python train.py --n_layer=20 --d_model=192 --n_head=6 --n_kv_head=6 --head_dim=32 --d_mlp=512 --vocab_size=2878 --activation="swiglu" --norm="rmsnorm" --norm_place="pre" --norm_eps=1e-06 --positions="rope" --rope_base=10000.0 --rope_fraction=1.0 --qk_norm=false --attn_scale=0.177 --bias="none" --tie_embeddings=false --parallel_block=false --init="uniform" --init_std_qkv=0.0176 --init_std_o=0.00278 --init_std_up=0.0176 --init_std_down=0.00278 --optimizer="soap_variant" --lr=0.00425 --lr_mult_qkv=0.5 --beta1=0.95 --beta2=0.95 --lr_head=0.00786 --grad_clip=1.0 --warmup_steps=200 --schedule="wsd" --decay_fraction=0.676 --decay_shape="linear" --final_lr_fraction=0.0 --batch_tokens=32768 --seq_len=768 --doc_mask=true --train_tokens=212600000 --steps=6489 --dataset="wikipedia_en"
Each number is 128 + 32 x the weight over its row's rms, rounded and kept within 0 to 255. Layers, rows and columns count from 0. Numbers have three digits each. The size before them is the row's rms in percent of the matrix's.

# layer 2 attention query, 192x192, rms 0.0754, rows 0-76, columns 0-47
082:114122118122182172175156128183203094151076160127174138146069154129141127102058132201122121168172171162114133060124116109156152125132091091102104
067:089116069087118124165128152097146144078119162125033140120114071134123087097188109063150086131153112090156104119188056130147105142114141139156120
087:134148129148115105131106133146135116154073077106172091106096174121119157130125094174087150170101194160090184139091174106131139151138167167114139
082:134188133169107178116165124148114169197083065134165134151140138136100128146100107182126123109125159163089156083072171075178135096194145098099101
086:118148178163121117157102142074175137102174130133149119182115180111109124131170118050151118117090162156097144154140147088080063087098147097069125
096:042062085165150120147131129092143138082111142069136138122045112123134144105146144175094133155166089095116079179126087149134153111132099117117130
090:149163097139106134088171087170125159164062069091136120124060127088183113147118070090076093113147163151149156133076126084154099116171075159150109
104:123148104099103135123143105111090148128160109123132113093190111126113093135112137183115124129169142199168128137157129109124124084105152116132108
089:134106138080124116100105142178159106087179120138155132108124101180111141098174170164131149134146114061197158149131141145109093154151115164123161
104:107158185136148109077171090167140124153097098180098096131156125167161153152164123098075088135095102148124129161148167067144122147108116148101106
118:153125090167069136140184118147158114151148066121152086112139139092126109145066159075122120144124186169106142100104126122143135102144134113187042
098:113104172096145189145078163100081136154064158222174189077123132126128113158101150185130176126125124078121101105107107181162146160063086192130155
105:125103103131167116136089114181103157127061111117163125142117135150119150123147102121157144134095131106177179115098151110155118124186185111156144
096:174113108141133137175141107115180186108159112104114071139175084101115120141083106110113134088194124194134136136111135131161096160175109078108098
099:117121146180074192082096172083125064106119115138144141134105111121146150138097128097096120116103157124128123142149106066148099147116122148167041
095:157088089109114107084096173175124048191186100073121157138125118102142145106143102137196136129131097129153116089124196050161110138179099115134129
093:066153112136099093107143087116151177111111075141128119123134158097050100142133106081138128062105154103174135123140129103139103160103184087087176
096:081057136097174144157142160161138102153129194136162148126129139151175144130106140151122145122132118101144098149131115162151148122141087157131091
090:121196174130129098112129117107129175126084099090124150144100142154070048161162128102115101093130137158121209134147143126115141137135155114060139
088:154161092117084106134129133082140190139096069102114115123141102123082082132051147119116158067158159202150153142135133115087156165115112137071146
095:063109116117130113101126142146183128121129202141152161152141115103191132086097170188158101153178090107126152124126064132125094070086093129184120
096:138084093148146146109079097142178108173144143154119122116158128156145170162113089152128112066111063084198104089111110052120135157179099123142127
086:100202134125111155147121148156152154153120165092090094091175161078107083164159175096167076167102148106092139162107143072154117087140135154155103
098:089151114099131072114103147133111135146124138147169079107145162081057130057135165073165162146122143149083111167160064110056156167141135111153168
100:131126133179124187189156157155140127140142168132201137100064131105082169082157067169153096172098101110099155135117113179156150159141118125121149
093:106179144114142103088151141100082128128155151096156108134154099101102111115184139079112150162177107110139153144079122098150114111156048155206162
094:149100097121176146117111123107180194126062126115115097088158144123125113152093102112068139137090119131149168146155100222150083163201160110119147
096:147101126127135218168094122128136154136124107172140161141132149100148078111118121148170092165098158173143126136113126118119121124188108085102132
102:174131123096135188110115058149110141133085136133085099133136081171111106193136120135139125073111119121091130094201146188176094097123113185100131
112:082174133182122137151113179115141147126157126084146161109092161151104115238070131177103170135119099177130141082082136124167147115114167035151179
094:057128130185144160079098136141168110121151099213105178160122197121135194145168159119137135111142134131124106136143161195141103117137187130182081
094:165128093115162135114194156148141169109088063100090101143128132106138130126170090118120093112073139162141146160153141151146143090172155127154105
087:172131102158103084156086125104098102117155076114086166143069106166143120106060113085135109090114084136124168168107112099115127130116141082160133
083:132134140149133153192092109121121093100127146112099099133110077128087077173116069114146147118165101156081041160147117091130091079050075184115098
088:111124116186129128110129127157083097109090163094146132083161106158126148145131143055112113132107168080103122127100124116108131138202091158143093
074:097072110172119144148130163127215133125133067155113140157055130103131142117122117117084149195097160145146078100138163148141117130068175147131157
089:161129131137148130091094138182090090142120125078158112085115125152114123165159111127099108153104132103111147168131163118132137123168116143221095
096:142161136106156126097138106192141120132161147126092125119159153105095143071188106132091157133177094175113181055088172134153150116184078097103083
103:131157169112157157120106103163105099111085180117170115114094087118143148116149133175149108076129106071062114153176132169199173119214072140137138
092:134129151194224121190138139184153129100126118104160164078153093110140114139124162106192150102135116093123052122067110160156220138181127103154140
084:151109144100187147154104155149122125186163074138175159155134160129136118082113136089088111119126086191134115165123131155111129150051081125167099
100:148055127134104105172124093166162141085183140094119135116122094132192162117083122105123092114138157125107152097126203170133143140090118132131120
100:174167159105152176185122074097067137130106178114137154115069087120122084164112169127179075149143209104126127155116085159173123111103175103088108
094:153128211173073111123150033149096073135092173144071159125133078139186134130096132150142155087120097132115108108123154127107131129166094220120127
100:076149148128125178125162117078166177145158143138070149126093135108167114119103085129066151153145134076154138114161099179119122100155155123099163
091:082126191135072128065157103099105134164121121125156072150133126103104107084143109151109122049133077090061130143183172115136115127127118081107136
082:132169160100120112112140144127127150117111081175138128113098125147147196131146187148142122125112135112168074057137180087140125140182099122083134
083:142138100125109184142115160111211152168127095151055071136154164153102065113132089138127139111121127159099054119153114104135066163081149076110090
077:056095128089128103066185146118106119120159129136146103132111144094167181196155145115100130112087158114165172103162118131183149111113197171104115
083:137191095159183162113149069151132132142106131160128137082180185188119124146143151100116174134110151107118134121118145151086108139206089096095122
085:152158104148143186129148149160129131109152100186127068165123124054148115172150122119106124139118146150164143118134175110110118167128194121128120
080:071085179069126144153105117094087142169114179129209124174099129158106108141115167111153115090109133141133091159147082112136128117116145155108159
080:198141083129166103100157169145101125087214114110107152164162136094089178117147076159099161148178144156200128066111179165133100139152193132130144
080:069145145161125110088136099177114124104110111097147138079127157137152146138215112168144165139068149099098105155108160154135107102141084150039156
090:156128188081128127135170163181124098164123097090112179121183103121097143160165176174140087111142148140184113146129101106130113119162111080099136
100:167080083125122106160122142114142213092105118134150109164124129125155146118132148044107164116118161173115114153146088153123103152051173068116116
094:169162113094122111128146088140120091190128151109147114128126064085120170132167142090132115146172086138095172137146115092202122106132105197206090
088:091167140157115105093160071119108176124078105140102058147083112108173128205222158143149147105081071086115115161091171136107109131137165149116183
097:141109129087151071116091154125043123101122194104152136143195101159148116103094172060099093098118166183096149111090104102119148169156167127150121
095:110120109088152100137089182136119151135072150141155123123168131113109120100118171143088117079172119129157101146144154173042096139115157089171080
101:154131144161169141135085156087108105116189075121181151120094080113176162080133105129206101183112138112133095143123130132152073176150126111116090
090:117096058097128140120136067091143192104095117113157075147122111129116081077140110110137141106144149114129127126104157121117141172135047183079092
098:131129057136138155125113090163147104172174168102121120110103124071131165134126119082117105134182204131154153105104141204115134148136118116162120
088:103121114097124216120168186102180172122131096135133079146143138069112174151151128187152115092162074083112146074158152146108134111140107137147149
089:108144162136144109116152077178063150191107187147125118183080118066147140136121165156107132147135130131179135128151154101139115135123107106078059
076:141077101095123074120116111165154149093141151113098134105127107162077096129182066151117112072208103086098106163074168135159149092150156112088157
084:141111200159110106116135102066145119094096124152164151114115227125142127137155164078106116188152150084103155150164115117136167140150120173178126
094:069200127143133088058114127188138150114101130112149116164098096141174156123095119163152101172136096156133114082136152086117176138087131131167072
076:134118047193111132081134144151137121150085160098142186111086156068108129190093168081156083120105091140131076175180120138100115095123170048169121
092:087136156151133094130084074105111144139157164105102146126158112148141097162143098174081102141144106133133132132140138097141173167127150122119126
104:137128131100077173127142131118112139161120173126160128142137147106175140114092138138052164147135130108156158108167143139143085160089105125132066
111:131194110081130150168091121141151146116065125127123124127137104179168065076124050117140170111071141109091095079143150154110148161100107129106187
105:143109122134099102124146189113099129131135165117088161168098114138190127172108145115120162121164115107180150187135129092142096141096168126153101
120:106181183127094070084115141115128133205093124136093117120138149104146106124135098159122127124146097141084117104157164122097164104069165116081053
108:166151158122133129156101090119118151136145120122176165162081087098191128170080107138177115173156151112085164117144140123176120143127112171152083
102:150117163185113139122161141104136100078129146132134113144153116120123167160158055008123066069140061105139171088155131119142088160149151137118148
108:116122138183151118128104137158074136088077182158068143087108098129049127109173135096103086137153194122125087139130135165145107140142117136095124
# layer 2 attention key, 192x192, rms 0.0786, rows 0-76, columns 0-47
088:125154117084117130140162158132113199134124124154106114129121192124122134190127133113114129133133146203151115144155105078086156128153151149185099
075:086105120137070075123091123124105117172132109094162124163175142120122112156194111178130159145134110085099177175086128177185102114117124118126096
079:138180076148099120131180103124153121141075146153138135141121087160167136168153116111109140184139139135142137121141135074088151160076147171154133
086:107143131134111073125133132169092145086116158150166110093059142138102108156185102116115108109109154123093160153127110059077169191081128155128169
081:135103131072164141082114135154148036117068093129135120161121174090099100155143104145185145134148154107120161162183156192159151097121139110104168
096:156090127117125200071113162129143137123134132171105185155179114113147191197049142102161150137139133143103110134101099189141185080071102099144179
096:130159157133096090118169062181143114180117191115224094114117077104114087099139084182147110118134077124099129026130138122118100186125147191182117
092:146112131131192100131095072111140126115117127145096049158141064090178121132104147126129119085109146180090128102134093183103158199134162084094132
087:130089143176107088101172070141047101181094146113143103101113071096169132097098123068099107138119117128072116104121193168116131126187142136150157
086:159174167121114080162129110113131129106140078082171172090144091086084062084179080081132077113103073126111114176157089125142117148110138157075095
099:124113121135142162153146115178147139116116186083118150121143107118059125098067160166113184095166160186126107105127145153139090120163138153213111
089:058114190134138104158107159108133147081163168108170163096184139133110096178136120145117159130125079121097138144132141134163111118147065154017156
097:140208119121147113091108158125169152101114177124189124115097063146145100138159162159174137124090143114123133133137142135103214176167130123177135
084:123133145114122121144188089029104142169156084095088058158117110152106118158093162144094163180092149103148144100099061106110099098120142128162093
092:133141123118153129142122140136128115122103120117146141122060108192124169189113075109078130071152198153126107074101167112124191138130111137101177
092:151134124127143151136099146120133101166078091181089078180057163153148135058088122114130142132122181171191154089126111113146195176153153104217106
079:112132171156120197108111093128096119128169158086170129115151100168132089122121148150141105202158132114150185103113114111090128147074131120128108
083:132128109148156119136108160106148211148143022155126159164141191143128136076113192136116134102095154130102074153086143121110138147103130145095102
087:122072131123077099098128096160104071145134171144159127088173111122195109165105087128129140184142105119107181111147073127134158153113116187143222
075:109122111153123063100141130128111101130108162103115111122149081105132195155157071154145130170121132105144189141140159123118139120159185104113125
086:119140176115158163154080133128101117092153120176093126125100125173112184116101125140128146045086184147103122135128139141146190174140143072131155
080:154113148107135086165126102104099118066081103175111132202141151156127115088126211140138130109138106090176166138116093096210141159155130116117099
087:136199162124169148116054133133152141114179152098159105160046157140144097125086081112181109145085116157149074073155104126096205161123186142121149
085:115138112174122174104185149103148157182111151126139122134187141117131183111180178101104161118154066154088155140107136157108134132133081079097151
092:111120166134099120136140143108134137090098143141117114131125141111107166073178092181136090133117173126147132095178147127116123126163104146116113
094:100048103148123163118112158054150106110096129169130202133126155120105174124102126131150167109131164095144099099082098162095193111114103136100179
097:105162086087110216147127109144119177186144138147107109126154152125073160082121142124096162146142194154173099135088146226071060099090138168192153
088:085174082145081102118123117201159137143169172115150130114103132095151143100114131138149130167142121199103177082134082077120157200080160071174130
100:144162109103170137141137099136144160152164136157149113173104201143145141151135133083106112079126091112181094175094092128150124124143135125153103
095:165083095148109160197133115108134169119149040143050119142100137071108141139140119109132122152105144135099128112161095154090063123195137141109119
088:115066174096187162120136064080063073101095130087123167093090141099085117076152096088126095083130097116109150102202195166127151141181123124098157
080:149142113101131107129115139135115141105146063176098129145123141154088169135115172079124119127118110173094162161141188097100107094169180123180103
096:159134135117114153120103102160172115129183138128129089107046097114157117095115191144186082090136116115095121042093116162076048141144199136131143
093:108098148051155130114109140120196104071112092086093149147159152103101070084117155133089126168147057121107115147132132133103154145113179087132105
099:172144136117138091156127073103165147090141110133083174109107141182116148110104074092131166080114145127163044110145153174187070158083095125119116
074:151118123156137116138178120166106102108080153104107148155086133166142137158126124093075154123096120130163182088118120089082158176154167127133141
087:139111133143107144119122095138169158127122147092128058126089075116103121119142116066103107109075108157106098081114159158161114133136111126064175
105:080172136150144075176120068091100155146155123153190105145092106142096129161100090161141157126136135149090135121173134156131130112111115149147087
103:088138136142106165100135105066186147180156119123136101121178136182112149159145125155127175100148139151094136103145139119090080158092084107137138
087:148136193112043166123170062160131121148139103124108117091125103136148182095121123129144103080126132170120138081118091127101136102061131086145173
088:076137139162127124070172074105138176105150126149166120104076112103101135208203103092156081058115114145117145063093162127145066141116166146100143
104:141158139145160116076123109110186170136129156096134106146144117114089147131178136146121053125135130171143134089161149089186136171188161108139159
093:106113141106119130109084126125112056093136102098149127073112156149139126140101114149193086137143099158024150114139168124122145079155059166112084
101:174125119111105081126107094132084113100152108135144161117147184096137152153199157142140212203157092105214088158143079113116135153145150156127088
094:128128153164130160121085132134174121202180156186198103116097110092178155054149119142120077114077066136124081094143168091160157151124111133132121
090:072098146106190095111164131117215122170169131128152111131172145137117169138141133135147122200132152175170074172159137095146116134143111162184101
085:091101132167156163163176122156128125158127122128143049158135108060129173127176086093077121159129154150142140168095162095111123165182137180199075
084:059176134097153137144094094130131180068166112103171163076120120107098103086167104146196124167148162152098110084089177119124147137123133141118148
080:139115110133147139107109100144126103096160138140111119156093117209149106070070100166124142126176125166126122168129148138070119120141122058197089
089:110121097094137101112090114127126139139086089193169155113103109113075132186167141145138189040119054165114113088159127165160101111123078124110104
088:162113151099108128205109083145186074163151115119098164129165142149057123138146075105132124131124202146158067125164095122188143138075110134119096
087:100116093116159122125120184131139118145117142116074182133118122089132114131161129193094106208140087082128147161071121112132136136175103127171159
083:120186118136054093149121093134090089142080092130111116100157114149140133189103149073137101165119221115135155156157116092094151098142111173127108
092:125104127126132085113117152069140110137123102140098163136111171105099183139117099134170137201151155093089093149159120116129141133150140113179093
090:125151117131092135110083134109073139132129211108157088141122090123122141170098155097155111138081144142067079160140090108106144099100170129103178
105:178089159107144122100135141114078059114135104140078153083120084147119108113128141180143069165079113114132120147090099117149162125142142157081132
096:115118197092157150164149084131152129130186133095162050123150118135100077084141095127072146099117146120128146126208210103147135125095145067158108
086:140115150158181159156153130083116142110099115143082152156156116118144120097128128133159116136132220151166162129142083130158093127165171134131076
085:131121170131104110120150178152144115096123155106079137176091128091102109120158123108064121136109099115145092168093142119143088121059078133088100
096:128142127088173176174072170152123120162136162134152132092136087157171139105147126151140176190126161077120092151077131150122179148160125125124123
090:069147115145103133124092149158119073162162171116155201087107119129128127171125126129050102113144148091096154195110140106162227081124058126096148
087:159083048146158140147143152109180112129112146102173157047099116137039123170101097140083120139156169110034110119118113089101085125175086157195071
089:099148139129177122083166170103160163072163134128126113113149142148092104098151158150027125104144073079111182012147185105181132162147162108113139
088:145078128118117114169149202075114145114122085131130095146136132140085116150199141121147149091082166124196112231129125085128122102132197085106144
118:164117159131089123159171170124183103137152077132063157091078097115156194145192071087151205142076147127066116177135069127088110150085114110140086
103:110121088107149127105187089119048116097142095124214175138132135142183104102134104172167141167092129136170160083125171137078098072110107125128102
112:110132094084099176136150116150096185143108127176144103174107094111080155103181118129145142129127171161113157168127137119121156163103123127156107
107:126135125150104105123164145128118134100073089174099155122138137144177086195086126096083144102151135135124148160128140138100096154146140112140152
110:102110106139101146108124144134178180154204108110099138094139085117111142095181135119124128198147098084159122184110123136147140128143113117108111
116:143118089152136118082124136110119132127178164139125188143160161147105123150109169164097165159128093127143063059060104121090085091085108145154124
123:104108137123149148122111110125129131072116186119064141165111123093131166079155146103125103129130162123119142131119120111081148072173124096092178
113:166106168061133142126110112093103136055116132136139122178088088147121115161184138119119127106133180168087153124171149091132131109129126173166124
113:106143109081141109072132111087176181162142117123091068149080118145097127162095121168109121164194132153092130098079093196114107149153128143072097
096:108110119147158146108094132090098125085132124167134138130098208138107118150094133136117111124145152107121137176088162125082147086197114103186133
121:114188128128097097103158098145111098155121174126105081133150114110093119129067162118094145169130164201134163113105139152165097140157123114145167
115:109102139180117048099110114127134098133110127134125179108157123063129131134106116157164156185083107111156103140099103122089160130119150107127097
123:046118179099141142117164153152127117174146145117135121147130100124113081139144111089108159133133079161078131093138203125147167121113154146076104
# layer 2 attention value, 192x192, rms 0.0623, rows 0-63, columns 0-47
083:150121099167133121103098097112136150130130110085122120128144126155139123167080200170138083089141103120145144137121184192114125098171179074119101
078:102177129113096135168114179123198115137134172122062107115176113108152107098082183134128100118112086142128144099129100144131119103126074100110160
093:129147085142113144123166171144139151088158135116127153150105212081136094164146091092100161146129194094109143149094135111132153085128158164165109
079:154064109114125156132125082086108151146110132161108129139127119117111123190158160097158154154099150124146156133154112150077122115126158154128085
078:151092126119102141127153150128125146100155141142151190131182095149140153114132136135095184146111115000184059088101161094164074131134188156115146
083:077116148133168128109088093162145117124079127104104193154102127091123136127128061136147118146102115137178075067107148107157110087151147133137142
076:124178131131122112131161099165163129117053080096120186127112132122149119133103087081100139120081106108141130077129174123124144133096113195095099
092:164138173114128125110133121141095084167095157122125117137069082133149106085100124124179080072133156148180166147133129103106157119151109133141176
075:161153095106197143124149142160151126156135142122131160105103135117140223139197154110042156109106109070171156146122058086174097155131152106123204
084:140083099109143151190118111158156090098126147146111151071145013085173166135066152156134128107108168145189126131179123110110190078195138095121161
076:196163134137148161144152180085108101171175103151123080150131129139134162099203135137101099133108081124176132134166107050213082150213179086144129
087:151137139166085214116125110159142108128128125124072128113121162130111105131097114147126180158096149101158149090151142134128090141171087115119091
074:065103125162153129101166101121125079102144097133105173125160114098123119136157155205150124175190030078125113129086185126155112129109193151132142
073:067093150146135152172088161153160102111104091075109143068132095085152140096094150162168084098105143130195076133119133121134114148187109126126175
083:161180073088134102132114134133152193137120124138128132126066183110098099123174125090109179155097137173066198106110101128113115128125113132118106
070:136119099103122126115140088141119128107203110119129154186093119120128092106138147121136127117128132114159200157139157150102097107113105159153149
078:112156128133122149189115132149210133159128107236082153098070155143103160103129167132158183115161169168171106093145118174165130142175160107155109
072:087147102084189073082128110117129224161122096132121125175157164141091089120088145103108201137174157100147126114097110200122096187156136137140172
099:131093152145161194164084119116141077115162124088152151069141110102145122074131114144191120112140089120187149132151160091140192138177153145095173
081:125073152117161096159130155098150127154107102150101157073138145137170147139099080143096143118072137081170182189169086123143179150118150066122061
080:126134147132149143055138172108171112134121087148124164156104169094090137177146132137177118162066126150115054116140118153197137123125151087126106
084:160106120129181123146158137106142116113174139167117140076148130069154138131125155165070144159154157091137118159129130080129125101141161148116149
099:145112099105121124084159104116097128163151119114164171133152166138121128210158122104047142131117114093106142146139110215156097153101117120159099
096:125112138113079123120106139104110191190147119081073109112137090136128131084086110119098151079143121215081149115147163166107130187132106141167157
085:130134105151131153124170133118119124143084162201133087116132129097131148088088149142085134106098151231161143129172141173108143109192103191127113
079:112107146141109168133132116146121077135142092152129107052107103120133165130119133173076080169149175121171141104102149008159099119107160171130179
073:135116141124149109140045155095102095080095111072132130117125115109133135117133174163195111132069159129108082112069095133138137093143133130137182
075:102098155106113134146155102127145157123107129074164183171047118133044179149098137155121099164099190128173096110154146096183171165154135194177181
080:158135107133118080123120120143116177156067147116123174135133135178082104168113121136206133125149113116108139087138085131150188147104120154123095
075:191119127176175120144135157116145148105063122098063142150105127116112186111143096117121148179114132203052160116118145150099192111191176110117100
097:115119108131112113099145127107094153188159130098143192128126107103196068165095168139166144109117018090111148141148074136102138123096159171104133
089:107153046107087108131103101129148187182098155113129164159103155173123200112128141076136132189093129119135110129156066116086118133125168176132130
098:170150165144185094153125110124170136145145095120109101117166129174101146121114159110097127086108086139105097078109146135120145104078156078133087
085:168129143160142113165092143091151160128162181150108188156080095169066093180069049104125149165127111164078132143093160124168100130088109166167121
107:138131089152179110149102162139096115128158096147175089160107113131111122161205162117163138123206069137100082079126104179140092146151125190118103
089:084136122082116067106061121136139115077130069120094164129127146161129098098079051126117128217082188100070097186087120134147103134144124090150110
092:066125098104153119076095094184156169123129174120157105133180156153098078164134122113106148129133174141111147131092120166118184115135154191141182
086:153096204095084167109152120102156163124154154141157172153141124182140139149173170108172097138056071085146073157142144109101033158125174107091153
096:095104101138102168130195140114042088116121137103162126184122071112147091179127156163142131119146122085191088135138105093159048073144095111090147
105:145138114153129113136111127121159073089177149207090143108148118116125111074166106137089154199160132118087112127090157079152080116121120096125111
100:054116134139109140103182087171145143164131163150123143142160084163111142206130123119194131101154154153151093087183057081153129121149177179120204
080:067141120110154140147161119183111120081129147072169123081099100119141112094145174165092148136094082070114165093122129115146141115108109138137114
090:132147081112102185212144048133087085193143095136157107150110092148223118118092148114161111118190129100158156084158131119162105087134070133130133
090:091105062074134149085151173103193000114115117113166130159103125096130097140146121100174128143099134169111129153117131185106103119185098106125076
079:096085095173162169132202147100162141129131148116186144093189164082117147146153162113100093099157118165125180100170156077142146115173124116144138
087:164140099151102092124103137124129128100113202124143163105091117081122128149092119185140083123093077157091090125121085116154118197126130159109131
089:114142077152123123150072083102142151148128202097141131123078114116130195107190139158125113092166126134157113076141120143078120152116171145139124
099:124119130155064098126136105117139126080109184124118105120065124035191116194077167124124129101188081175141090175130101126084109076133140148138156
089:167124113086118119139105103093147096099101140121116109112144108102109083119121164084121077099137096120145069078164094110108194074128128164104203
097:113080121152113072118180126095161194148195130167106113130167193140132171121135125144086106150089157147186126130109122079122120082091134134103155
090:113171147073151109145092116138143117033131112138118162092147129137194068153129117148098085154128194093080147130076213147160119100126145096163097
093:163127139121135129098100142104154149126116060130118175130163115056170133158128142058139162143113104081152112173152116143119230102148155105140119
094:103125109163142124158092167102131097110095162121122107048147135149111103168190115148149142165166164107103118132140141120156090153154089174115131
089:201150111137156120109129224088181111098102183124172129127149141156127164141131096110056114108177114165120119121118185119082088159126142148151103
092:114153082159130143182140161167096147122122103141130142199187146145127231103138102069110081179166168132136112251146104143123136158112035102128109
085:160140125110144152110139157111118113141188082163137113152133180129166157134185121162064171189091113098130154148103161157141136163157125059162057
092:166113134054178120106127100131163136112060175076159054213160136084098081106165158133142104053104102152129086060094167149150156104130150111123131
088:146124127103118138127167168104109115135131077138126169066165121145118148127052141138077065101099089111088153152130124120139169043090142088116057
096:133097158139151087139164143077119170084103166128150136142053149102104122137142158176159148139143078111135095179131113080106122153128084157095135
104:099067078100161146168093178132061099139165081163136158126150081169091178122157133093111174146107055139106106078100139157113159152105113108131102
088:138071137062130117091096142067164083097066102091111110146124153073130128114118163095149111142091087105122079098132204107138124101114117118160096
079:152135112166117112113180185123090118100145140133148123094126172124153129157118174197124103106170107115163111085090133085148191088102184103081157
093:105156179087111109141115095135187156172073136086095126142168096146201096122132111143120113153105121082153109165145135118134146090124173112114157
087:146173131140146103123149181105101170091139148151158086140107129136144178101082123140118138127151098113109136116148136076101126210139161130157183
# layer 2 attention output (transposed), 192x192, rms 0.112, rows 0-63, columns 0-47
093:114127077084132158154096135146176142139152130102166074162128162156095136113039087205163102148123149101147096150075117119110178145139050119104143
090:084136094115127186069157061107111150090138108110086132214104137080111155107116057099114154126199108113123074203133130123078144177121148105108144
106:121087152123133098168150144122130127142107106167114081121194131127067155132171121168106155091133173138112113063072102092145152143154154092188141
090:104149136108190112148140090145148152118127120148050162106116181101127162135123142106087121174081182095153125129075106097095099155133090144130122
089:109118140081110121162090086070084108055129122143218126111139164071139133164147132062131077118107100146143167116138188094161070118141062170171096
096:170123093093134097150149137147098109151115108132139111090198140125160136103077138132129129083114110121139166116173082153077135099153119126099118
091:110102060141097114131117135086109120145149039236161098142165164109123118152158141064142128093066106069128134157102169176193108161119103069135147
093:107170064145196165187142093111139157138143172177158120149130147122063175056163133119133131152158134129101085142141099123139140159108115092114133
089:145127151174171118123163067136062126085103163118140153117138143143161086128117138182213063181183133145136143101146149170137088032106140165124095
091:197079094149159102112164143058082131147141138116119067204149148152090133114107105114180161130137093132123126173100111206110109166151055136111133
090:082141041102081148146133149128095158112136165123108136096112112037133128109123093138113142150192171149151090105176109154104082105137136160103103
092:135095150131124111190074171130148094102169145162149136155141082116167115090154138129107092159077104119161136180106126119144137088104121104046107
085:145122123071126150124115082101125093154147070104079070098099154063156088221159090156181096148102113120115154092190125097095167121124133105124112
081:125129066089204134110146091124123139178096118109107129144130071101169135182146105141186118168140080173173143125170140152119174115113082090119080
089:118081140136098149157118104091121092145143176247121213164138165124131140174084130103129192079082148080167079127085184127157080129119146144084116
084:133108142136135107124139104112168132110162119172150085153090078216151132157076159156150136122092154055121102124161170113167117101081113101104107
087:160135114150136157132131150140124144129160211098136135185132131113183103197156128159154127135128086122160170191159109156143157099158085106163116
091:144088100122139153153151118091113138097142124160163145157115169138215147157125141142118117124028109104156169137147183165191121125097118090149108
099:207132147130074152108123133085060085111121151085161112145108108179164114199117113174170110149189142149081111096154073116114069092106069122105156
094:136121108152172143086084154087078141109126104096088175109163135144120121136168085043130184135181137095179146114170098140104181141172138143149187
085:128157107129110118156100119094062139127099133171104155114175140084109108138077065122110138048076163130147125115199070124065098094128106130153119
092:112131150162078123106153135084087113123157124077151090123136129137126113135150110064168102125130108127088148081146166166143095075154055068108108
099:106069101065135100088118122087129115122101124107081175139153134074122153112126144095123160105091116152165168077145186063157156119077127118176122
105:110186174134144142141131156123125067127120100155095154139098144149152119144119120079109155088081152123125111123142099104142164181150207080030156
095:111121138137198088096116147169150130125109133072121160142107190131156074068125189137150116148186099127112145179117172115116139182069118104185089
083:150122057153116142089161135144102109131133099122145095116166117126134079077121153103161098125194152165070131117051075164136105116144105138092154
086:138136126090193116148140101174117161162091185140114094130083123152117109113093052140122145185163121131132086147175101191128117114143074123127169
088:164115200143172112134137173149132135119108121103150123117171143149163050109127211106163160100130139119116175158125135191097161067059136158111091
080:096106115132117142176146146161187083149154081150177105172156149138094149090111120151117114106106170047150129129096140133133099189111185130156129
089:123226144159112144172141116121092116187117133137141109123096162148111106127111121135115125133148178074083133155149122134068091138157152121147123
103:129107145099191143071147143095098154100100093080134132111127141178085167183122141095175188088148181130147132138155147040101181212134116129124136
097:103128182121149126165113101132184117136105125155163230169123170130137110117111129125163182078123123070144134148132080111187148125110082143094112
103:134144111139112106093097108069120167119095081100163150112060177170181123151115119103144158112154061137096109133144118066144111104136139110119136
098:085125141129114107098128138121116090081081130071137129107088144092151093055148164167135147138033112152181129070116131065116100116134150172129124
112:242075149156121187113080105145146117103131110146155140164142121137142120127094114132135045127117090150168131115153146048148086145104118160144077
094:137118126102090172105109180146118188130158142134046137102119144112134165104076158051166119104148193155104076121129116158092141151068123211135113
102:122173128120090096058114111135084188140138144179098123119157090154102142162153068141191155106170212053127107059099116145086182148168126151089196
101:146136116164093080120066096104106144167158111065102047179121123112144110120116098170113100113106090146114179148097208151149122149121132090177118
101:214133094160191123158138167137182128161121166120129115145163146083114183080146152147110077112100120176112160125143110144182135162110141104200117
108:130124119153123111129153129112136071155142099104098129131094138145179144087111106117115139133103164121136123157053073076125160143149121172099151
107:153144093086137110149107105137091125104188154125082180075187108110144123141120149122077146109106107108198154099109164090155106162102103028123124
092:111151137104074127124132108146144143186123146177143218175132144053080072151136132165112060161189132081180109157169117089153158135106116138164131
095:153146148110187119120135196141092138109129154168078074146152144102088073171135099123082134138138100142158140165091124074121123166153196134153126
104:151121183162143180170145138169098150136181165107115072154180109112162183099125066128127145165110113125146125110141138181110158131150115161194112
091:104147087145051186154105124168128129150091128153186094178113142186096158133156125156078133172147122118149179124161124107153061104161185077146082
096:111096142187083221100127105163112154151145158135069143151137161050156115095108143110131099104115092160170195089187146160164142099120136139194143
100:087096153130158099080115150054086141146125123111114118136133129131179089159176130170146075160076041105115174164155152117125135119201163119164152
106:196125102127156162119139184120070135133203146110128127201148148063135198117181115101128075113131087158159129073155108102170169147137126118157088
092:143159169117151147069091116143111159138101085119084136169153121131098148168101096156145114146147170146159176143129122139157184122128103103164197
104:080121103139177098119110151161106116082081114070185149144128081200157100126126134086099128115157155122096134196101174169168115155129118038171162
096:144097092135126105151137118070174106211098082111132072116134141127073173068144154080159204104103158101133077147122116105142188101163076193094169
094:126154080139140124132103108141152088117092126106096093144114180129126125103125145102143181141090174150124130151074174181140193094097102153135129
106:114127163136058183151213098190106156132184146181134166165155133106119104116165097168062092119139110105160133072133163084129143151111166158099117
095:092108106166168155074133183137171121155124060101135064156096138129164163126145046178158117110117049133135095139180144139111101068089099134157104
100:147161120112105114150083140144171106101153134145146124150163133075165074122132093146138157158060121148136124122123141180103075129154167160129037
095:112109131143124130166131129151166146152099127140168147107067162143097171086128175061096133149138129141122074194178061157090100120143120174138144
093:189144146146149122131033090090168111184152106118115129084111120114137119163168121170133090099203132131139100180130139090183142086066125123128116
096:076201082147109120134132163148104158189092085133150142120048216154139151170161141095144169152118141073175112132142035147154089062096150110152149
101:160088064142066157168085186168109096134150141140157134164091079056162150039126130128139111121136124135180126138177113178178128101070191115131087
103:166153192119116123084167105113153097153143131125089138108117188164187078126083069137145125125076085130151108106117144120122072087112130155138126
094:096116164147160108093132125166160108138123104029151142164135142151153132039107120145113077070167143119057120129179168145111126112074087132116131
087:155128133086129150120110097085137123115112118139169123120136185188109115154143117135114111164147118130145139087169122097187083111076084169138130
102:165107098155128135176120076112084109105142060155151174140088097130074100058136187129067122081190156097134178086136157142149092210143074148112126
102:109120084121105115103126101146129164182088117126083068113139142110122110201181143138141107129088087111112139153139125120107150097099180178108063